python train.py --num_attention_heads=2 --vocab_size=3091 --hidden_act="swiglu" --norm_place="pre" --norm_eps=1e-05 --rope_theta=10000.0 --qk_norm=true --init_std_o=0.0 --init_std_down=0.0 --learning_rate=0.00435 --beta1=0.9 --beta2=0.98 --final_lr_fraction=0.0 --max_seq_len=512 --dataset="wikipedia_en"
Each number is 50 + 12 x the weight over its row's rms, rounded and kept within 0 to 99. Layers, rows and columns count from 0. The size before them is the row's rms in percent of the matrix's.

# layer 15 attention output (transposed), 128x128, rms 0.147, rows 49-63,113-127, columns 0-63
081:64 50 52 41 53 50 63 63 56 44 46 66 48 51 54 31 47 49 54 71 40 42 40 59 49 71 46 39 34 36 44 38 52 39 62 69 36 73 45 57 64 58 67 80 54 44 31 58 47 38 47 50 69 41 29 46 48 50 54 61 33 40 54 40
081:42 54 43 57 79 51 77 40 33 58 59 55 45 46 65 43 65 44 47 46 57 82 34 58 54 52 42 51 48 67 55 44 44 66 44 29 40 47 37 45 50 39 32 55 59 41 39 51 49 44 76 32 32 49 45 42 26 49 52 56 42 62 49 46
073:54 46 47 52 43 46 50 88 44 45 48 71 57 66 48 37 49 48 54 51 63 54 57 77 42 54 49 56 53 40 67 79 44 47 41 44 47 51 60 49 54 47 44 63 48 42 63 56 37 41 53 26 34 47 53 57 48 48 43 53 41 42 35 51
093:55 52 63 51 45 58 52 34 35 31 53 55 62 48 42 52 67 48 69 48 65 39 61 77 54 33 56 35 56 54 68 55 39 60 51 33 68 65 47 44 62 47 34 56 64 68 60 48 35 46 63 41 40 51 30 45 62 61 46 69 62 57 55 26
094:55 20 66 42 36 51 52 55 56 19 25 46 54 68 31 42 54 52 52 56 71 39 48 54 70 31 32 43 65 59 52 38 43 56 34 71 54 60 68 47 27 37 71 44 52 52 56 53 54 43 57 70 67 64 50 53 31 55 31 58 64 55 78 60
081:41 41 50 43 52 66 63 70 49 47 58 38 43 59 44 40 45 50 52 47 53 50 41 59 54 35 33 32 36 51 63 39 61 49 32 32 49 50 50 39 22 52 60 37 64 62 64 52 48 48 59 59 48 46 55 38 49 48 37 53 78 69 59 28
085:13 56 51 55 49 38 24 55 24 75 56 51 64 55 58 46 46 59 46 28 54 57 58 80 50 62 35 62 61 64 45 42 39 70 67 19 61 58 53 62 40 59 44 50 46 48 75 48 63 46 63 49 54 59 68 64 53 64 42 38 31 41 64 50
070:37 65 44 58 29 70 57 59 53 48 74 52 45 86 51 40 44 44 49 61 54 63 50 54 62 67 39 51 52 48 47 54 49 50 49 42 79 60 56 60 59 42 39 61 55 68 60 52 50 58 52 62 29 53 52 33 54 53 43 55 50 27 52 63
088:39 37 46 57 44 53 55 33 51 48 60 44 35 57 38 49 40 43 34 48 51 51 40 37 44 47 57 53 53 64 47 52 50 31 69 50 47 62 50 48 47 60 42 52 51 58 48 51 63 57 45 40 42 47 73 42 83 57 63 63 53 39 46 51
090:44 45 62 43 58 40 63 41 48 37 26 52 48 70 39 45 64 50 51 54 48 39 39 33 53 44 48 53 31 40 40 49 44 91 56 51 76 50 58 42 51 47 67 38 58 46 38 36 50 43 46 49 60 59 55 40 31 31 47 40 57 63 65 61
079:46 51 75 49 56 60 41 40 54 52 46 35 38 58 78 67 68 71 59 60 52 53 63 40 31 61 59 61 44 56 67 52 51 55 39 40 62 44 63 38 57 58 45 22 73 55 45 24 71 38 62 80 52 59 43 66 52 45 60 44 54 37 51 53
083:71 53 50 53 44 59 33 75 37 38 44 47 35 65 55 52 46 41 57 38 68 45 37 26 70 30 46 56 71 67 51 51 42 32 39 53 28 63 53 54 30 47 60 66 57 33 55 44 44 50 87 61 50 47 49 46 45 51 48 75 63 46 76 33
111:59 29 34 35 47 62 59 31 38 43 43 47 32 58 43 39 36 50 45 60 50 58 30 37 46 37 45 44 46 71 47 28 53 26 46 64 27 39 41 44 40 49 50 52 60 48 48 39 53 57 59 43 39 40 66 58 60 47 59 51 60 51 52 50
086:47 48 41 55 39 59 50 59 47 45 47 58 45 50 43 35 44 64 66 57 73 46 35 64 39 24 56 55 48 72 59 55 49 53 49 51 43 60 56 47 30 45 53 66 60 60 65 66 52 44 75 65 56 48 51 69 44 45 58 67 58 50 76 50
080:56 66 48 58 45 60 43 08 50 48 51 65 48 52 41 42 60 39 45 46 56 41 48 48 45 30 55 55 71 53 67 62 63 30 67 48 55 73 59 56 41 47 53 62 73 45 58 72 59 63 54 42 39 49 47 40 59 51 67 72 53 40 63 61
105:49 48 61 55 82 45 44 80 57 35 49 37 47 46 50 56 44 49 62 53 37 54 60 64 42 72 65 57 62 47 49 39 44 59 39 41 40 41 51 49 59 56 55 27 68 58 53 70 46 63 65 55 44 62 48 45 73 61 60 50 53 52 56 53
110:59 41 45 63 40 60 36 85 49 51 40 32 68 50 88 47 65 65 52 45 38 49 66 52 51 56 38 55 57 27 62 28 59 42 52 57 44 39 51 61 53 44 65 51 45 49 39 54 63 39 42 89 46 60 57 44 51 54 52 58 53 45 48 56
120:51 48 39 59 46 67 68 27 32 45 38 61 55 55 39 47 42 55 46 61 56 44 46 33 27 33 45 70 46 61 74 41 59 45 53 69 38 61 54 38 43 52 52 36 65 46 41 49 62 68 49 43 72 48 52 61 51 46 27 59 27 58 70 60
109:64 54 62 42 49 39 36 51 54 38 53 41 40 51 72 35 39 50 50 44 53 45 47 60 68 61 44 42 41 55 82 47 54 45 50 22 72 77 58 43 40 66 64 57 52 78 56 33 58 28 32 60 69 45 39 42 46 51 55 83 54 37 63 60
114:32 52 65 63 55 24 49 52 47 50 41 55 46 57 56 58 43 44 54 79 49 58 60 62 60 49 54 70 18 41 25 47 43 47 52 36 51 49 45 09 50 42 66 59 36 61 63 47 24 55 48 51 48 49 44 57 60 46 34 39 32 67 36 38
114:56 24 36 50 24 24 45 43 56 52 53 67 38 45 69 46 59 45 49 74 54 55 20 50 44 61 65 48 38 61 42 39 29 61 50 60 56 52 46 53 22 49 43 64 46 64 61 33 27 63 36 44 46 47 27 28 53 58 39 45 25 57 49 60
110:80 42 53 47 27 38 43 57 64 53 62 55 68 38 54 46 62 37 56 73 52 49 70 42 20 35 42 65 46 58 63 37 60 33 45 66 41 57 45 49 47 54 55 41 49 55 40 62 30 73 56 55 28 32 49 46 47 52 58 36 52 60 33 64
127:52 43 28 53 57 31 42 74 43 63 29 61 58 61 62 46 52 48 41 52 55 17 46 53 51 40 52 75 69 38 63 46 40 62 36 48 43 46 49 33 26 52 50 44 48 59 56 63 56 46 64 34 55 46 18 49 60 62 48 62 52 60 50 58
106:90 57 46 45 40 25 50 52 58 38 47 57 53 54 57 55 69 40 42 27 50 29 62 40 41 43 52 51 62 53 61 40 61 42 62 40 43 48 47 50 29 43 49 39 39 60 51 51 43 60 65 68 28 26 55 63 58 53 39 48 48 53 30 52
118:54 64 63 45 63 60 47 57 65 61 41 45 50 45 24 73 29 55 63 44 56 56 57 52 61 42 49 77 39 50 59 53 56 50 39 32 54 24 55 50 66 54 52 32 41 58 53 43 53 45 60 39 19 48 54 65 64 57 43 82 43 45 39 52
115:53 54 39 28 41 46 69 69 46 65 59 72 38 52 46 48 53 25 49 43 53 54 57 54 60 36 67 44 35 56 36 62 35 45 63 67 24 59 43 60 31 27 44 44 59 43 69 43 44 61 47 30 44 58 32 33 41 71 49 55 54 67 51 45
106:46 46 72 59 70 65 58 40 48 54 54 49 61 44 30 55 48 66 36 55 41 34 40 46 45 60 39 63 36 32 57 38 40 63 40 35 74 46 51 62 48 56 47 26 28 44 48 37 58 62 33 41 60 49 40 51 57 57 49 50 58 63 36 67
106:58 42 53 44 37 61 47 86 30 56 59 45 48 38 29 61 32 53 55 49 41 39 63 60 21 39 56 44 65 44 52 54 52 47 23 44 55 45 77 33 38 48 32 51 32 46 52 54 34 74 55 31 43 53 56 58 78 56 33 66 65 53 46 46
118:44 37 53 40 34 75 52 23 52 54 75 29 55 43 55 47 54 33 53 42 23 60 59 34 63 70 22 31 51 29 54 40 52 36 25 47 50 51 60 43 51 46 57 61 62 52 44 35 38 38 56 50 42 49 49 39 57 43 67 27 49 36 39 55
129:42 53 39 48 70 60 33 30 33 43 65 49 59 57 46 52 35 62 38 45 57 51 46 60 81 66 46 51 41 57 39 39 34 65 43 28 45 41 42 27 56 51 54 54 50 55 71 40 45 75 68 67 36 42 59 47 41 62 54 47 54 74 57 42
# layer 15 attention value, 64x128, rms 0.137, rows 50-63, columns 0-63
101:57 45 58 47 70 67 44 50 50 47 67 63 29 79 34 58 37 71 56 23 50 38 57 39 50 40 44 55 45 52 37 55 66 70 48 59 36 53 44 57 51 54 32 66 65 39 48 64 59 44 36 51 39 60 46 46 51 50 47 45 47 30 61 47
102:46 31 65 41 29 59 54 55 65 68 53 44 47 25 45 48 33 66 28 55 34 50 58 42 57 47 61 57 47 56 41 45 50 51 49 44 15 37 56 33 50 44 66 56 60 73 45 40 44 74 45 44 39 62 77 55 49 45 60 48 58 55 53 48
097:51 39 43 33 55 45 70 42 56 71 53 46 61 50 38 62 48 58 76 61 49 64 42 28 53 63 62 72 43 53 36 47 70 58 53 47 41 56 41 44 58 57 69 43 60 43 41 41 47 54 42 45 51 54 61 57 59 60 36 50 67 63 31 42
106:66 69 39 48 43 48 53 45 65 43 55 52 42 48 51 48 45 62 70 60 55 38 35 51 35 38 61 21 44 30 67 54 36 44 28 56 57 43 51 41 31 47 13 42 45 62 51 48 50 64 47 54 38 49 70 46 54 59 64 72 37 68 53 40
096:40 60 39 41 52 63 78 46 45 54 37 49 52 55 68 33 58 41 72 62 45 74 70 63 44 30 58 60 57 52 49 49 43 29 56 57 39 40 54 45 49 33 66 35 46 53 64 25 46 45 44 52 64 41 58 35 40 33 26 53 44 62 51 51
099:27 41 48 24 59 44 66 51 32 60 55 45 39 59 46 55 48 46 62 39 41 58 49 65 62 62 58 68 62 55 71 48 62 33 53 48 52 34 34 26 51 68 49 61 43 54 49 40 57 58 18 57 42 52 65 41 66 58 50 53 54 52 42 50
104:67 53 69 56 43 40 51 51 54 48 24 52 46 22 64 50 48 48 61 48 57 76 67 55 54 57 63 44 39 49 61 55 47 46 67 50 40 50 49 23 53 50 57 44 65 57 36 45 68 73 38 61 46 47 45 66 39 51 55 33 39 43 66 36
093:55 32 63 49 77 55 47 47 36 73 58 47 53 64 42 41 56 49 48 46 44 66 44 43 56 69 51 52 60 45 55 48 47 49 74 60 43 35 29 57 53 54 36 43 41 58 66 49 64 61 37 60 42 45 38 54 48 58 55 10 61 53 49 27
107:55 58 54 54 62 47 48 57 45 35 54 57 47 49 67 60 72 55 28 73 61 28 36 57 65 61 56 37 44 37 75 27 49 62 49 52 74 66 52 45 40 70 42 50 45 61 36 51 43 38 45 51 57 51 34 71 50 42 46 58 57 56 66 50
102:39 32 48 65 42 45 43 51 59 53 40 42 38 57 24 40 74 31 52 69 51 66 67 60 56 43 46 26 29 49 44 41 48 46 57 55 54 49 66 57 26 39 37 45 51 57 52 54 56 36 67 64 53 55 55 55 56 23 36 68 64 69 50 50
095:61 53 52 51 40 33 38 49 65 67 40 50 26 53 41 50 30 55 50 50 44 54 28 38 28 46 40 55 68 41 54 58 51 62 65 52 64 58 41 37 50 26 56 22 64 53 35 40 65 46 52 51 53 64 46 45 50 40 43 73 49 45 52 45
111:39 44 62 46 55 55 27 50 63 39 39 46 37 62 38 51 49 42 50 25 54 44 60 43 40 46 65 50 67 43 62 59 30 43 70 55 56 58 46 59 50 44 51 38 44 53 39 60 39 56 52 42 65 49 40 59 57 42 48 39 49 53 48 30
099:63 47 33 34 75 35 34 40 61 59 46 57 52 51 47 67 49 48 77 30 47 39 51 16 28 43 43 53 45 49 52 55 53 47 52 51 31 53 68 55 65 53 45 57 47 35 46 59 63 42 50 30 50 51 54 41 54 41 37 49 42 43 43 47
108:55 63 42 40 55 28 68 50 73 56 55 72 29 60 39 60 56 45 37 38 64 42 59 45 44 73 41 51 38 55 47 54 40 42 73 54 60 60 62 49 58 50 36 55 58 61 62 63 56 57 44 32 50 37 58 48 30 51 48 44 73 56 49 50
# layer 15 MLP gate, 256x128, rms 0.158, rows 0-2, columns 0-63
103:58 62 51 31 46 53 48 53 52 52 30 53 49 40 67 27 51 61 48 38 39 35 35 57 58 73 58 68 50 56 50 40 53 42 58 46 51 21 67 32 62 47 58 43 31 35 41 42 49 54 72 58 48 34 51 54 47 60 36 40 53 53 41 48
102:36 56 45 40 52 64 68 42 44 41 54 65 68 38 36 45 39 16 50 43 53 47 34 47 49 45 60 33 55 57 41 26 29 57 48 39 61 49 60 67 46 32 55 49 50 75 60 61 60 52 39 44 56 41 52 60 69 60 48 59 50 57 59 37
104:41 41 44 47 55 54 31 51 47 47 39 45 40 58 55 58 48 35 31 68 62 39 55 44 61 72 42 39 44 31 43 42 65 31 45 33 54 56 57 31 43 45 54 59 38 42 50 25 57 38 66 58 32 35 58 68 63 37 27 28 42 50 36 49
# layer 15 MLP up, 256x128, rms 0.154, rows 0-1, columns 0-63
102:39 55 42 41 69 58 63 46 44 50 68 43 70 35 30 57 53 78 50 70 61 55 25 66 45 49 51 57 34 38 70 60 54 66 46 50 61 67 65 49 59 57 55 41 57 48 57 58 41 65 57 54 49 65 23 37 39 55 31 65 49 68 47 53
106:45 38 54 48 08 37 59 46 53 53 34 48 56 48 50 49 69 55 52 60 67 69 55 20 37 55 43 63 61 59 53 55 52 51 72 47 40 45 37 70 27 48 58 52 52 53 52 58 57 48 61 51 51 36 59 38 40 48 46 71 46 61 16 32
# layer 15 MLP down (transposed), 256x128, rms 0.151, rows 0-1, columns 0-63
103:51 27 27 67 61 58 58 52 61 55 48 39 54 40 52 44 23 47 53 52 40 39 57 70 36 46 57 41 41 39 68 53 42 35 33 52 47 47 39 51 59 65 53 48 52 57 40 55 56 59 31 37 46 72 43 68 23 34 46 54 48 53 52 39
103:56 60 51 61 58 54 49 41 53 49 63 44 52 32 50 44 38 71 60 62 41 49 63 53 61 44 28 49 89 53 41 40 37 52 66 46 50 39 45 53 62 38 66 46 60 54 40 76 48 37 39 63 53 57 43 42 65 69 55 55 48 64 49 57